From a checkpoint of a small transformer trained on Wikipedia.
Size: vocabulary 727, 0.666M parameters.
Architecture: no biases in attention or MLP, tied embeddings.
Training: a variant of SOAP for these matrices, 5924 steps.
Each number is 500 + 40 x the weight over the matrix's rms, rounded and kept within 0 to 999. Layers, rows and columns count from 0. Numbers have three digits each.

# layer 7 MLP up, 192x64, rms 0.585, rows 122-191, columns 0-63
477511506412498580509445476516471446523490499522468549534576408480454535512549522522567506449397489573542525462462483530591521430500567511427479495422509410439499422458515537517481541481506479
451514436570588578483488437527531478474485522496501524511503466569495556557540569505470537487489435432466449510528477508463481500530525409482458528512485451523504448518540473481578458565459497
544568468540477439461509526491474469509534504456500512440490496553483346630540550468457476495545570569496490486477450465452444565537507525491489557519495474466522513502545477510537577419455552
522451419571527593533480510518513484412510515425428505482493432433505526552512534472533546503466487470519462504488486447566497492497538495563526487443493489548472525484497531422500461534526502
471471529551570455518529443486488448465524570469503583519495563502512462498557427566473472475548484495498501524522491492574525542475476510464483505487488580545510586457495547428525432515451569
532521533455555502446529461516481530519502522469533512478490522508523502550522462446538485571589534536544510473429541500490453497488542413514489527409469457462498527510552532534497534485537471
470511493477559468452504487488478540480500481518390514454524549454523544469449527498466582545540477430499471467548474463485461559582467505543549462489533468473542454503546535485498569488503506
484547522468475463501513466501492528493458476504536492486458496479511505499549404499456497576520546416428500442441464428587483429560526572526453515561559525482526467493427524536519549501538504
548534513451583476464524511457455540443467561547535465481533522491483465484538513612481566448546536417521541447618501436479451472532514510501487522499420459485535487516508489444513530531517513
523522482508416471573491531505519498533538545433456607467465488433520517481481532434504410510467465501408454545543514501490651503537548455481575427445489536486495537377570455477437548477555507
475513433521463561496482515567547495458539565467531443506527504426468493443462490522477490523523483523497506408509468490456508438523558554528456514371455548504536495439460517513562558513521584
501480489487450485457532518483504496453544475514529534514520527497473510476536568535490548426436565578548484484491512532527482568499570546563415489522508486456523499535521503503517493499419481
490501575557504554526518530529575532476487535499484463485536595597549440495488502500484518530465475516489545516510438420542489501430444453500548507412470531497467447546498497446531535501517482
548469583526517497544495484530517496597495522486525506488536462523563539492505494480533555513439466463444439518566507555507463535557493438490455507471481578430493528501526415431505479533460480
453484445497439508430453443555445504516566477496506491551494490526530498472492512547576439453540554526501517563510507488530454458507460517560479487573456461561486506467459520585516425431455494
440551455448501451536444568442472399562478506507530543475449562416503462546433544450560505457462505548410522500526512496470500493506483513525529536517573537447524487478488519487454466480486573
479486464482415500447485492475452495528489524484530528461517507482545552490543535514503610544553525561539480492511472462515477510463425518438505493431524536511467518530520522445463483490572517
485438538501569513476539500411530493471531580571551609458397483503520448470486525473491513548480494540497521464522535539460460457538517495490551508424493519432504486520488498566433463504432447
424523533512445545461512529558523492516545510495500497528500484579535435473496479527486494483605484497541464550550510512491546494439506471491527415512527512468535473472517489518484491528531486
480497483489526539583500442461526520466494490490450593460461537470468520492467550568537498511497551470560411509442429473515466501378445517553522519485442554504468527603494582580470431457483437
505513515481451523506589526498538454540503481431500534501486414490490437524478539589435535487573532591555482489486500488497523518476510467487390513440503436562505521462488516517499526565512515
509475548522602456567468468437529525462518498538535537507484468531501469444479501548550471497509482544480558487540504550451501448504507537492485503502465422556502489476439516506544493488431564
452453466520495498477481554480480497458500460516514527476526441450564517533494531455576523482408496576541520522431487492448483513534554472500498444513515485510533487505520488570486497479514533
503494461534500508533518523534453569496428468552469509466499537410494467505484492510555457486522543502481446500505510506528512548452494521525462521471532542516527544531628466537443467451523489
494470510555500589492491500461527495468533463490520580471494440545530467492496487483462556546448473503485534504480552514452521464531513506489497541486435490531476473471465509459536507470493516
463474541475436538477543513485501465530505499530550516429479496442499494509511482493489428465546531507443505543508479616523514434480470553536436477603527465502517561510546470481537532531514539
544511487539541496513562510506471550499481504473488455518476484548423480512559439485422498503516527478449441462546514469510552531540560407543468486481551511523551538580558517477489491483559494
512462575482460516456484466445516571529433521500452460485507468499508555533512535522507508508453523506475545504515523493518447528505432482496435547425489537486477490492471430515553444457586552
513500486471530500537525464497513526481483457448468490539489446557516498523470542412562454460510549490467491464516564520584459504550488517465518539429506500502607508479535526496447498475464533
471444447453522634496488513490450483494653439569500496494510478476492490496510497535480509521483491473450523538472505449536482501533468506481431502441540553517464517555493547524517555490526507
471471521516480508520507500516476553489515536496538451459510523465430517486549557500501446541532467468499464464502506504528511512529475493530567505488477493456538503459612488499513493475515523
484511471498551460586441413482493480508520524448485501480530538508532546510484570559543518467570484503536509439541498459537455538425444539493428469527474497502489488570433498532461478524531466
534465501538532489512475472476479572501516526465539572452464533486491518447480490521506530495501463485492504491499536460415486489501435442513523465506512442515431501509495452481498528561533477
495441463507497462495517523512457481496510481483497468483475428585535545452607499501546526530592505505518476520550515438476482410486436569452519435561482500444473512485542486547434554468508458
458452451491517471558546531439555574467489558451474518521528512440578516539436434510470489461505473565522561446452487549504471477486536507481488548526532541519421437504510558512503505496533473
506497499531511496551438498480489506527525487556494477511466489464466456480484461450483450533451497538495465522425511578417387550566550438573467471541511479473512469476581510451545468499491493
497515508534522473444575494526433545450439594445467570574485511486497526554571504493507510523493479442503461472510441489565426454497491506527459589475489484510557583594465482530441514527522439
542531455543508481375505511452484493493515537486450544458477506438507529473452571482528544452426458467511456524529499413494529457573448558564569518488501424544526479502480552504449528459558437
487497544454477475526482476510492520477562475450468502500572445498444578514539504464527463562480456502459550436547483528507530600516527463439550489478482490516484518497463513455452478548482468
451604523441500497463569491449493533542501429443484462502458523474447529490524528502486550425475518471570479496469503478525504575516489511503422457474431543469494515563507547496470470538491490
543491497526437507428500514504474521530547471458388459608455463401460548510475478545570498484510390461487485592507533521441531571511538456466596466545491459478490566546458550505480421514507499
500545525558529514442550443417479538582517458476521582542459491492504447505505506535526520520489503497433571497516479506519408500546480485499516540487434564478468528537504466509455447497508427
519480491503502471468497562459532525461502472533423522559508493482468503481596551496525516522534554495514519502510468505447543514515588510487490491464509497535537488529488451470482556461463539
513559500453570457508548450514470414555454509445456471477558513498437485471483514498438488504498478505468509532553530506497548490570464545473526463543489527513488436443479562537492518468490515
482504496505520460482452544456496539479504461500484576497494481413488474603508474588525546461533510521441515541476519471460522493537575391513501489597444560428503502551469506516485444473481501
476456539485496543496491481502462475506537384481484493585471529511421516608498529519452503552466486484522500511545515549439509495453474509450537571542486535592465495512491517492458448531484441
537468436557441490449477505476434473502549493531513491504552494621496518494392461440540523385504474534539495497508565489498489432550422562522447413475514424487494502529547605505494399454580487
499557579492592421536531457516498545503544436534468528494517461517490474397501500524482551518455483446497489583476498525518470450528493491487479506547456508529524444550503491473414524512527522
495487519495453566525530470491556522510534567588474507523511503506483455503465516506557566433535478478459476524470589489525520551483489431490453576483418492514538522528489499513512438535490556
497482500489516532537433547547478443503529522585468527527489553536511481595444526509503412556507548510485471458424492492537409510491511517495525457531480522482447506459537474555550520542505578
569455576483527480506491527524489534524471517504503500480478458607512445515504465619518501423569564528530484560534477411479543568500469476418530493522532531517511486514462475494478502522547479
470524526475435464445465521612509491617492541504439507415442466481373507523565556555554473493540442485494486502554480495515459448571523465559446490526520502451554477533498501506532531455466555
467455523498515574501481485566463543457562483556502467470458477501445528409466507464495543450464487526458502522529436468557521399503475551513545470480450424519588509481428532545501510518480534
515479472464563499519476513509537633561501426497432495452545544505437526475550483466529538577423508526540508424549487531485522541543475458509482492482479545523456521484508453501467517508478490
452475463518511552508511428394498517550520456453458497497518525560492468484429520507509522566523490441422585521577560569523491508514491549463491446495564501499497555519470496527466531512461520
438456511516499491511516478454509475409510434450514463575472499429521581492458490514526482432494495472451554524452450497526482521526480545508510442533460496546525503490559505547497568574490479
525531500445469466508493498492484536459556507487437483530513508516502488478444426487460457520434538479607494543457513488510570526557501517474547482487468508483469506506524538524554567455474552
544477485521510514454535535492461487539476534505542543474493501481491540563545500476438450462533523439461495548481483473477577489485510458574510489503514495404471574510499506502552449462545477
470431458538528511621462453501479473468468392522483525537544553453500540465469515419446486507534517547540547467493533434473513452435476552495478481495458485543446559430540450499482480481519490
453574443517531482476470521552488514460547509459473412446540538600496539485492475528514450499523462494449544492566488488562469507551484478495526559506469540493470451496468546511500523513534527
546475474562494471499526513487554470506518536500457543538474474467485463424484488495496545574473502461506509483432541512511526516632435482585462476553538499552498491495473567459558520420554435
494533541469514494535513631550530501543424486522489556530574556487468491474481499501474554553518499527549505474459465477491496520467454471425526506563535410492433453436523475474444540521520430
532510461516521511487509513451516510518477485520542417519445468456510490481456492475530507491554559555492452488479522468511476514513508495561531508457549488491457454457490445513538486533447486
491510441442481470492490518534520550525524523506505510505564495558503452545461500504527483493501520524508519561510428527522525509462480561571497529455479541497449580492456493505540571441474508
459556501516487509355465385458539458487512507488447507455517422562493486511454503544531525546482537524462529480536530514524461487569502464574551533533403504420520495450486520437577572472469546
519541500437476519509516489467595494431484475584495445451521517531514493476461564554509527545484514569455483574487486537443505543426431497459519459538458415596566512548472503475455497522495478
499571498493510511490430515546460478513444519423479470476461524546457433515445448552492516514542533557563481477609524506487517507489559568468490505424421478501499535527580492515465516500531522
485546590437470459552544449461488533493490540549516481519527497479527514529370501504476543506487488547557512447488496533471561480481518556534568477509489444477498423515506517429419476454545543
450569574511551468525593547524556500522514503472588552448470466443488521473471474473491459472528552450500570493502470457512445535475470575445478484495512496543509463478402529452475488510566438
443473538434461523446457411434578498482498534528458504527536555430547575498432527434494478521544508555461511495470485541595487499471520558533533474468503525513431526482471533553451555481522537
# layer 7 MLP down (transposed), 192x64, rms 0.569, rows 122-191, columns 0-63
478493453486506494499517465561450473468490480444483508456542411586556418449523528493480484415475489481500520496492569588492483552477507567547449498445449445407495430501461570445491504453507466
517474514479559463496548547443462498492462444551407529480521487529477565516496414394478491453510526547527534542442475525473517516524497465491450520484551552463560475474591448461471481479518546
504459487489435470531435418534500447510366525525553451497496500522498569528462464507484528538484499524531479558550523483460547436560470494512505483467476591534636463468593499398498477510480477
550420504470515492510541498549566530524461502487522445576469639506545496497473581509533537511439453472505504540526487500510508494569538479524506527508513527517486483524528497524511526504529431
514475438522581423511519511492449643532536504465520560530403542538513567450523579497527522502583490489534441503520497517547493525477505500536514470521482482475504491520456472538425561513515482
517416543563461535495566476506597543546479486470473505480442525493451454452538486521516544520521468494549542491490480471531529460500469457504524507504516515485567510581519512517481500480409511
525459495511443534514508600525493509510568570537517540439540495562512503431548520512574533505517508501518492485511525453509480386571423473510463485475449500475496461514551544497511496574520531
451550535534465494442440470381500544449484544486514510474468516420507562425497492493528602574518513459514574514507428500460547501503475531470510514476555525477486540527490416523553477474545500
514477523555538508485399542579487489569514532446466558506448522518544498462417520539509573491550505498496480439484588433462435505580487521478534504446528500487509473471495471516445432421447493
521463514495472485551489551532494516529512488495455437453483471565417448518458567528507467505465491470487512465438483536555573539523504503445450403461554590482549603404464418481425492452547531
466524536509466426509447475560505468543485468548548520538502454464496571424483504473464485517492486540472549449465485473637516515477564521504450517529529562491546400537460579532474499460527558
478430412550507545501492478550493448543482447473516440512467462602552520550485467487501472549471477529538473517558530480535535529571514467523512529492507550475500483497526510443492472449478563
574459464434493494437517469507541481485579477498502579522484505547548566445536511471489473529521482473527541557463456491498521419476493558449513456486488481504527443496461579455534549438431532
451509507450518448509483497442498530551550451582464524530477502545517535543574504492466548562549544486516505392540497532518583526479540558502527459507499437427525540469494410504505448491467511
427532521468566488495482422520509498456494492504491437554481479544510519485422547508458518511504571507475531535546600557433456556472520444520539484524493568455491527431544476546574485534474441
440491504580465544446479448484456472446468528482464493527479524547509449508509528578447491475458621489499526506517473495491539472459523495547481453484468599457520578547381451512472447452524467
490527496457511511523458525562461467441477493497515529438488472464503513512469487480482487521518560514421470479418412537432498537461491467495507529461481472501509436510559438526547423535458530
409515500444472535574536490513498508517509455448470545493540531499485413446488422426497491565463510532540462487526615482431512561514530515508450541454476489499441508451473511467580494477506498
496441488510424517524498553503603472480545503515524503491547465492517488502471456481560497505390456448464499543499502515526523497496541495488471436532527432556496522488490490508530472464495485
459437433503467455506548461499517497539473516477526492524446513476473448474463507503509521510427502504470503527480379444498519507533428541564552534518497585472500501494548552572555529510475535
525460548538417509468540508562444485505464537442413571478560511531559496503533580476514518483434595529449429500558531480554542471489524533454521578502498468497520494534521426491496509523481465
489496516484441457572514506515499548585559446508509530516512577445487439514526535492507537489524564484511530576500522473556510570482425477512471504440519512559497484454481460484547545499513495
511432471548514440474453486482444512448428470548450505504490512476497412455442482514504569453565502460466488481477460568512518483552479534527465549465527480454513425587527500485460473494506526
453401521482583511541483507495512464465528521553509576515433532483487477463502495500492512523527572536505448530502529525506537531518520518546481425457533575498527483592521427514496471529564426
525561493549489503512485500459489512517544547494487525538466551505509547554511487471463513464496519475545458459492479535518498569494493428550473521473521524567510445532520415488509482574455478
479501530564521454504516510518521466487473512576491468570467545468474474563443484459486471494477508365471489475503495465476555569546496447526538486445458577462510562486560468520511564435519464
439491483547477549525499514502495528467491438560498501496588498541430458562512515515468449507497484528425559482474474473487543501471464506511562475586511489496540516537530451507505467555423531
494518530495486510463517435564485462501562490487461555466503516526482450495536459457483433497494461507586486463445466473457513504519516541501542571524498492532472589470526461508519495405457488
520508535518506462545530443524467489514492487437379504462430515414463557515481577545498507532486558550560463419482531502508479518505515443494512504484503500472426499544534506550524508502516426
429423497437460488456445477449457508557524542516436562508525409535528486575511524554508520562570441558555518472498394522481534530538544499467480475527489468507464556525416517502457517473462546
564525554484543527459516468552490539465472459529494522511511502487463486476524488479470459519532487522451480543441490492467462505543489509493587454511500476488437546513469561528499516520598498
437509524480495563517458455476572444495409497399497483524555422401487538511477534465519528466496456457460475506472509455477527549488538507391484469460479501432501448477470496555518517446524541
504501539579583496474514540509479494494549495424479513449607479531525542490501476478503526475466504481550506509537529512503462498522518487477434552515546523539498428495520551530492498459459489
511472518466553453562484530524465459512438522496493473513527518405500534554525486466540461545520413542480523438512530492490552545414550497510538510489542482491600529522501590498426482460392435
544527510518578505527493481519535424553559475496495505539533586526479518511523546509480480508498507484421493461431521531451494510460556534452530486476444522523585535482472519468421519514405463
510503505508494475500551443520545530442524429504560468486510530543521501513448514504472497498503388475506417556497468532500478486493499556483498439506495530514483461495431447538533580475630471
473463520489581548491446519413469486535442512494494498528443512536469427492554437528475473483486515467503471444440490472500477588499544558525583558522484555418495511490449408423450500521479543
465497459522472558518514499572527478494523532442585477490482604498528453475474518458508454450470457513527488585485483533377465460500483521570460504610534460532487495535471542515504508454489471
486457504444516461494478468464442503471532487482514511524598448535489452450474526410497450498540478570485457530551436441512508516507538493447508509513517486488516422528519586526492430513478490
515384500476496490521436478613519519553518541513484503483547551537478514525473486543526423524477473497481567449501496569538513563507509487512446493504466564529438500505507543511469507455512467
598529428539527476441472461443472456525509473399507569520470512501489538436610513472450426560532483482464554508555432466540457533446524509459394514571538441479475546511461449533494479497545530
488488507542518511495418438482609517551436526413501564535555548565470479488496465527462518515499481490494543472520545549517519483513459535455528503492469511551531535519436413481492461478473551
486528507489435449539531481516544497457482446475444444461426555465485481508482479447463501405537465525491508455507520473480508482456563486474554581461532475487454455472435440502532513485471492
511514493505466474504433510468515500473494514456495517540473522527476486534516503578549423551475511598501468473473531541514527546414566483539470466500469543443489519481492494503461538473429581
489500564583529443490467508504499505515590481425474552535434523557467543551527441462496483515581481547439412545460468509479531489457520536489538516477443467507563514431514445477497489556542542
445498457484477503517500518465540472498536444464492498463557552562504497545404583501527503553492501571476542509477492545485495459483511489552455431510474464532448569519481469516599556398477515
515456472603508499484472530586462514436487498450489538447471476502514507543483501511539482550570501506511518468461419483430577465586508466441409526508515528503586495418471568420476578425538541
522500485513514444548493530490543459511482431501544507521451417463560548455478494540478589527509495516476486492547496426525480498479433445534493488485456561477505535416546484442523535518482507
478501443507469432524517496465458532459509465409419430572502466499505469529469460479484446537511575440514556531558502515510469512599561505480487469530518473469478563454522464475491494480533512
408508496527464550486502459509495469521573498471572504538459428526552486471491497481510540533594489525466518518507483512514469462514487517572436514510485436452515523506494634551559513502472447
444595518471474535495519422515499532534559530466511510417452483497475504547513446507441514520477529428501508475518422538501491507416504498487511490410510515479483500433472572491506529487505530
542546462551519596496531517585527519534490502494519565432512472479502542513565542484477447543528459440409524526523567525492565460523470424453531534503494561506467498434493480469523486544387474
491516457435570523530498480508505478542494510420486514592495585452479427566488473436506476532500455461452604546482460440479478478546499484524436453505536510539470467441555516462502428584540508
495502475500419521454541527554524522496484488441417558509482446508377569499477515472489476538476454528536484526501558495511592449524454517532510494451430518537513528565514492466474490461499517
516549463502538528574504545455523512521512498544517521597431473523485565519483559533446556528542527463461489477529497520542516492460536471535554478450490485416548456525512473497409468500425448
551468478516454505493498427517487519507507457485491540474551473556494533460487535487541545550536460454435470476383417508496486473456531514447526521470472437484482489492504578584415454468568487
579490468515484528471485517519436480530459436483540474475509452574499538472527478526444485487537491524437463515530462508523483543560475510439529483463466486486527547545522551539529501512518523
424479448523435475472493507449452485492559564546458541454498498552555472518474532537459538478493512456480527464508473535440575459465440488492546500525533522462497448484518438530471477452469478
550429494447518543444504517506606439436469525581556431475523459481485513506492500594547522498490533525514515491507524553453524455543460533419452445424494498543570463516512503478534569498500542
450505492491532522565558467502535456453489506523531512549505547507428529457552513498495473527443513446471430514581481490479433529520510452500481572569465445446457515518516464527536565491516494
489494484474545405471483519489614498466471550538422515533481512482551493512471489495534553541466497567503439517407518492525519542488516476533583460419419491502511515501519550440483449446505477
517543568472537499597472448513458533497533547528429469452502572449455580468503507479444509481551475514509579599572537468478480510455448496491567538598490530490554477519511484541440492507496434
477464465475517501592463526519448520522464487452507431520466483491552508530502555480524535498478498499505470529536510465503488505506498507513476507485480471596515477461562419451442525474561481
514545498517468468491516555448452483461544490560499522498456487459521550463535499535447504517480489523449528508486527528567498432453515516454465457453545541510498547509525544567546471547489529
539514497533467455506446363574492527505485493553417536514470472551531457461515508545392513518514552541517460482477517501559551480460483455520456584493429471472450529484525597499550495534468432
467493486447532483511419462437488506491499492479552502507556521554563509557476488469582500579449473523575443486431479515613468437539458441436541482472494594535499449506478504485553518516526513
473524509511452482498467466515549442511531580547510580538511462556529409469505483500492456427529484476458559441481533564504499517473487580506477514552549459517497410498531452511496580450424502
518435487496457541491514496552472440460470493585522540534467458419521475528472555501563448518508467425472480574525478472492495513503412508488513494535419520475525419524487524406494467585466513
525469450501543547599543469443495495463514486540552511498481476502441513570575533494458556556508493538581434540436478488559496473492455519512525508495483452452495454560478575427475475477569552
447503505390541499520482500516505495449522523495476521474513481497576551498455469500464480446557420536509415473534479503501524457529549493532432581486487577459569525410513493459518502512424492
# layer 7 MLP gate, 192x64, rms 0.549, rows 123-191, columns 0-63
541475501447545523509544459541575530513490469436465485564500500487489520571542519478469477559535516461474452460483523523517448591521473461534544551514549510495448412532536509555499465543480492
476524514513573566512408435482581496477584443499539494552532519583489528432442538488483493436496550491498484480540513473502487516556450554489479498454521492498431482450523569474510509455488557
475473587464480460557459460528497464504501477510497474427572426472472488544510434520464462546518479511435523543565522490492555489517518461554484543509528488445484485545469539466589494499556501
543495503516541531526514586494498453550496404471524573498483538444497512548546520536436496556470467489469527504492552447489485601505504444475478557480568435518452479493531538408421551517518471
526501536484487450495530523527536506520470516528445569471419553513543560453462472567487434509510450487499453457528556463455491491549461509499547576466518529486437513524547557523522536480534483
489422486517451471550480504480493530534511508517512491516483474515484441444528490398527505409597452488483493465503545457456600497491513530425492566496516457476477474522492536565522523542482490
453522556435471477443535515552520431491457504449533470497517515513520475497498536502602572528533411486437553440494539492510453491455529464432483495606533506414499518525537497483518543480512529
532493488548483501501523436450525461510475476465554519529478463449551466482495558432485420580556479487450528446510549583512494507476500513491475471448461566475477586565565516463569501425540558
455497503506622439516461494527517453477422470494522432555509476498560527509490458522504541456508510534586415489461487510524464539516512469584450524498515514508576474487488606535519447475527493
433473477421512518526480437518518480517527485483466450482521467558480475492523554527474503494536364482450524526525491473497452466457563579484471504496482410531494547536504518581495495466448539
499498518465533536551511520514507532538511498478513525494536489497517434517454462474541480537528398470422534520451476428478521485413459443487531481498559507534472559438516482489486508491574552
500537537552583523561510528474486467490463519488548461501480556516532462544483450464485512506497477434492499479454448546460416510561436545490497545586520468481479534475542521488432456574461596
465491493502393568522435496544528574486475487505475410475438507466511501504485546490540502520459500513508503472469526500545549559447442500493560492418551530482521509495507610516568455421444489
461513547490514487532509505484495563557502443499491458534534449493539528545400511456539447590492465428496467497517511489486490504505465497458492414566537517543538571438499471532556470460530505
440528486553521534486470504481501496513499463492494484483490555484575439574471464400518503551458459501393483462472463535514470578536528534528469562487531460458574440537416523505478483485498546
496473454538555559524491467471507507486539461525514517523536486453495480508489500449536474533522552471418537491429492583523574461529460525517496519569527428488556482424515526512524535515440509
469529514538502450548418479545482542476432504486497492561544495480527540499499463566487439473490508487419535525513458372621510499462475484508460506560472487500555507540495469495482472497580469
441419503488503540464501515480505556518528520480518469534480422472490553465497498441546515520443439546580492475533530578460534532476502480506516519485522506525550541438488467543474467582550512
483444498497527515391462585530475427493493549501516502532561517492540461492486445503496465541520443529443502464516555543472517533518527473487505553565535442477532469411498438522527538537483605
491433433454462459487500492463446456528506410457537479574458515498421507529434499512455528582563484513455503497507495521480471466523480498571560525512527502454521538442540506528495444512460502
455513480476541473450441446547494468514514511505515525558524442500521465510452545548459497547532468550469555467530490555551406472552531484455427529483457497542480511493472407450565483499518602
479514436419486469476538518524567468485530453477516543470537478463452455547501490482415493563558568497461508538487580525467467549530526497534561494537497522492491505494513568553455479510519508
526506478461509522475495505477486543465482489478438473566479449433523469469519465590481471497519525425513444490524523539462442520499519570592495550483488467494491507547479501573457563562602512
510448510564528491555453486453543479498524467428535594432473412517483512506480526516494564512450492552515491434514549482447509473499489485440531533529470538522463540506532514453518501460453509
523554499471484518540529469430514541543417498452510472562473530496544500475482526445545557540478468402501481430487540495528527497534435487545526526573438456440512440473531547499442535463477489
509444519461560498521479448548518542516437415457514514529445503469464501560542505522553495413529497470487455401515505495483471483519513502425506453459477508497580492506511477504520521583534494
547501440513470426518487442591511546471480498497420483469562503523528496561508519435483506512532427456473521567466469510510499522456502482468526522560520494501450536484537553492482528426551541
465483515512462534563496446442557548475521429501447463522464489448514542513423607555558496559549542475461522504490530543568488471498522510525533578487467526448533544417456562493439505573478552
461501564460432484506534514576569509489492501503514457575516526456543500484415467447540372506496511569513487526466502470520517621436479465542502486511566487486485467460533483486551435547468489
519477438539512465522506439435512574580523483457534556596522499496486487490529511488453527466522478479532502550517572508457475494494521525498514473487472507526462445535495481494501427460552461
500559559512509498453486552439527587529481482495530511438517514519525491546473425413464470529514500555441433481468480507464505455472478450579542547546469496502416483483556585503527530484506507
514514518590468479518492554468492490489484465487591518558439542483476461542479507525521508450520438445505540508507461451494527503477507468511535482478461483452554506472491460439558490502435564
541460557506491546612445408492493470516438494476537458575489426497517457496447521481503517568499525503530506490552451485500564476473482447547534592503482491523490461517564525538531441570450556
519593475475524430488471465525459547525473526495512556464442489535550513482432527533464532538504480498618532486487506441471487488487556507555503563497527556453481489447500485463517513511598525
474528446522499439545478512451513490569459430470538488559561524529467548511468549480535469584464412457484530490469450519507526530525532583506530489479516567502433524495479413527486471541546484
393510433552518476499494512492560411461411439495462488505469513489437496512531450489486466480492511566515514585440472416543545556540593514435470553535539464508508499455533478483502502526521484
489471497545431512541430523541534557555509491536505395515468463567523462595464517525460530510557480514492460500453472523502526577417520407511512488498525457463515464553561463480486504499526560
451520448521504517504545455516455565523459550561510438494467503546508482529449510520539513443537530432455480494483524545465479509460462541520473531505461439426596476528574494494476537513566546
511498495527545460480475478558471497559464486535545506515520501526537445487500477455521509592537475479414505427441523587526404508487519523490472447511505490496495573543535485441525531517495557
426492473495505469503450543459565490509454517493461409543464584578568476515552481480484478541466550497514533459530529533444505534556481548524507540491478553499503582524534484528555420479518474
513477472517428457483419471468520488478462470558516462453527506532525532520490494537464506535474490463511494495473497576440554511432487514491463502467611545431535471526598437471546522499540474
520464542480519419459503471415545476524550466460498488484549530457454548462463472495504507513465501468473580450515545506479552503402460468504441550531561489468467518546466483483554467494585460
488595514528497496434492442558513520567508510552539560468479450559558500510478516491541561480462461461442441556527532456494526542457506569536488451485490488448532539544485483482565501455458481
474475483432492533504556503549601574529507493508534467563475496529527469431566474443425526509469560406554530417514486559417527517511489435574458508509496475515473486485471554500475503437490481
486468469487474457474537543460470571544525485451519436538467474459496458498434440554422601500505446514522500469505522505456434529473516532548488558589519497487513489585491543406496512592536479
476509579437528482548540482518556535574362480485524511523539557416486507428527490542506508540492519436458573544542528534450543560449500498460533503475529568500526475445540498521502451495471457
461456499495396504470443452514468492501485476462523402530532500500472517494457515512492493505540492536574512450502429438490433472526547567468463549498572519487476468523496585554555537512549481
449437529547498485503481490442536465488465497538590491501538540502519455567525467446502485560498452553449484455476523531494475462498543461541470577498531478510452469532469442506600523531452576
505464436500468457516481520541502451474472438469535445498541515523558539511574451522485507479485455500541527476449533531547452484513446477490487597548527461460549494558498524483455539480531427
411517527439471473493463527537496479445528508486508491398467514503544503489460563547479556515550504447472445492530451465489473550472449579528496515434456483498579502498544514456543546501552492
513481508431593491496506449473494514470438481513485519499490481508506500431533591432473474529558541515472526520577542428426445511556513569473511486526462474569515555519575423566488555572551526
511504448489582434519474479503519484531520504449557529585516476562500435564534480509408417530547526463589493482499514549466473513521468505484528561456498477476458449539529483457554480425542503
499514442379499480518478466547486507547535488522521504509546539528489552421513466500445514544505464497508434473500545505469578494532430417553465539528491476497544462431494477534480442544513494
450431522490477491479511461523537496499468456494505472513500467501472542469512539500538500586424430460528495518526565543563539515549563526575443553484561400468537459500451466593544503445453496
475445458494505555550466539492501516438540452510462520493504513441477464486551505438453400536497509504481489513518520491527532532470470512538573483528535468474445566527466439518596620564518496
429468538537504493486524517517526476553470476533458514495493474527484451496530492481495527517533590487457476550522540517458464496460545474561431537509479478545509511434479480415467479565508479
464553482489559524504487490470481486564476491502521533473545472437479581521474528506527506485503482497485479542419522447410622490469525480551519484504526478492485536450444485514520485489507589
529395540476533556538486510528510474491470475482568470552508471474532477526453474382483485528525548433500483474477556466512532518507497529428528449507520422490460544428580492542469505550502480
493478528451485513476497526488547506520520433475474440496598502517491492510515455439381457523495465533498536457524507536463458506543461535523466485541568439475475475523558494553530503468522493
445488520513471543548460468482520542477504495444476522521489539486468479456528448451494487537578542511437511490576582559427592521481514545425543539510534493399480512461527483547510500494431542
510540450471472432554440519495472486519407481549491534486522470473482443484563485485449476532506550471530562569503540497406503520503500483476543573523468499435555541530493497462475484458569457
549467507507457458508427491519528534569445471528482528478606447517476460499502460537521534511502509496519467512488460523501539527548496452451478463498530482458540519532523483490481538468466554
450514456536521455483511461543503453512557497466527537450501499506478509467468510469487536550479445510534478488486460464504536488505517521589430568518451564577498507483477512493509537462533524
463508490441461443498480441482518479519494576461552459583490503522574465536419469526479523468518490538459491550506513471457476539409500502537524498512459583529543572538542543535559449555522545
513508559436473510547466537452556472520445467524533491474491532534522457513584491552466520526518550426438533482521532448556496441533572472478458579525552478427481503541492465471514527461507468
586514551497460477481505481468488471556395451481553422503501469473498482495474569464444500560486505534488498547550546535394541513511515483517499451533450490444514478483548529438404491433520510
459472507506523490533538466534439559570490483418502534510442424438547558470522504503466485496619553495515460508497426511470584492460536578539490493457581494500545524489529559475479518462513493
426471559464466474454511471496534575515510430499567456488475466494559481517545496459468453499528551465501542442511524532472537515580584465461401549482511513482532430489528452498438478468465579
480515485511542471510564500555540531560507520445591499564475472503509480532574569442518480550529424504478530437533509492460506502507401524543560506509528515468401481512507471483476459519489467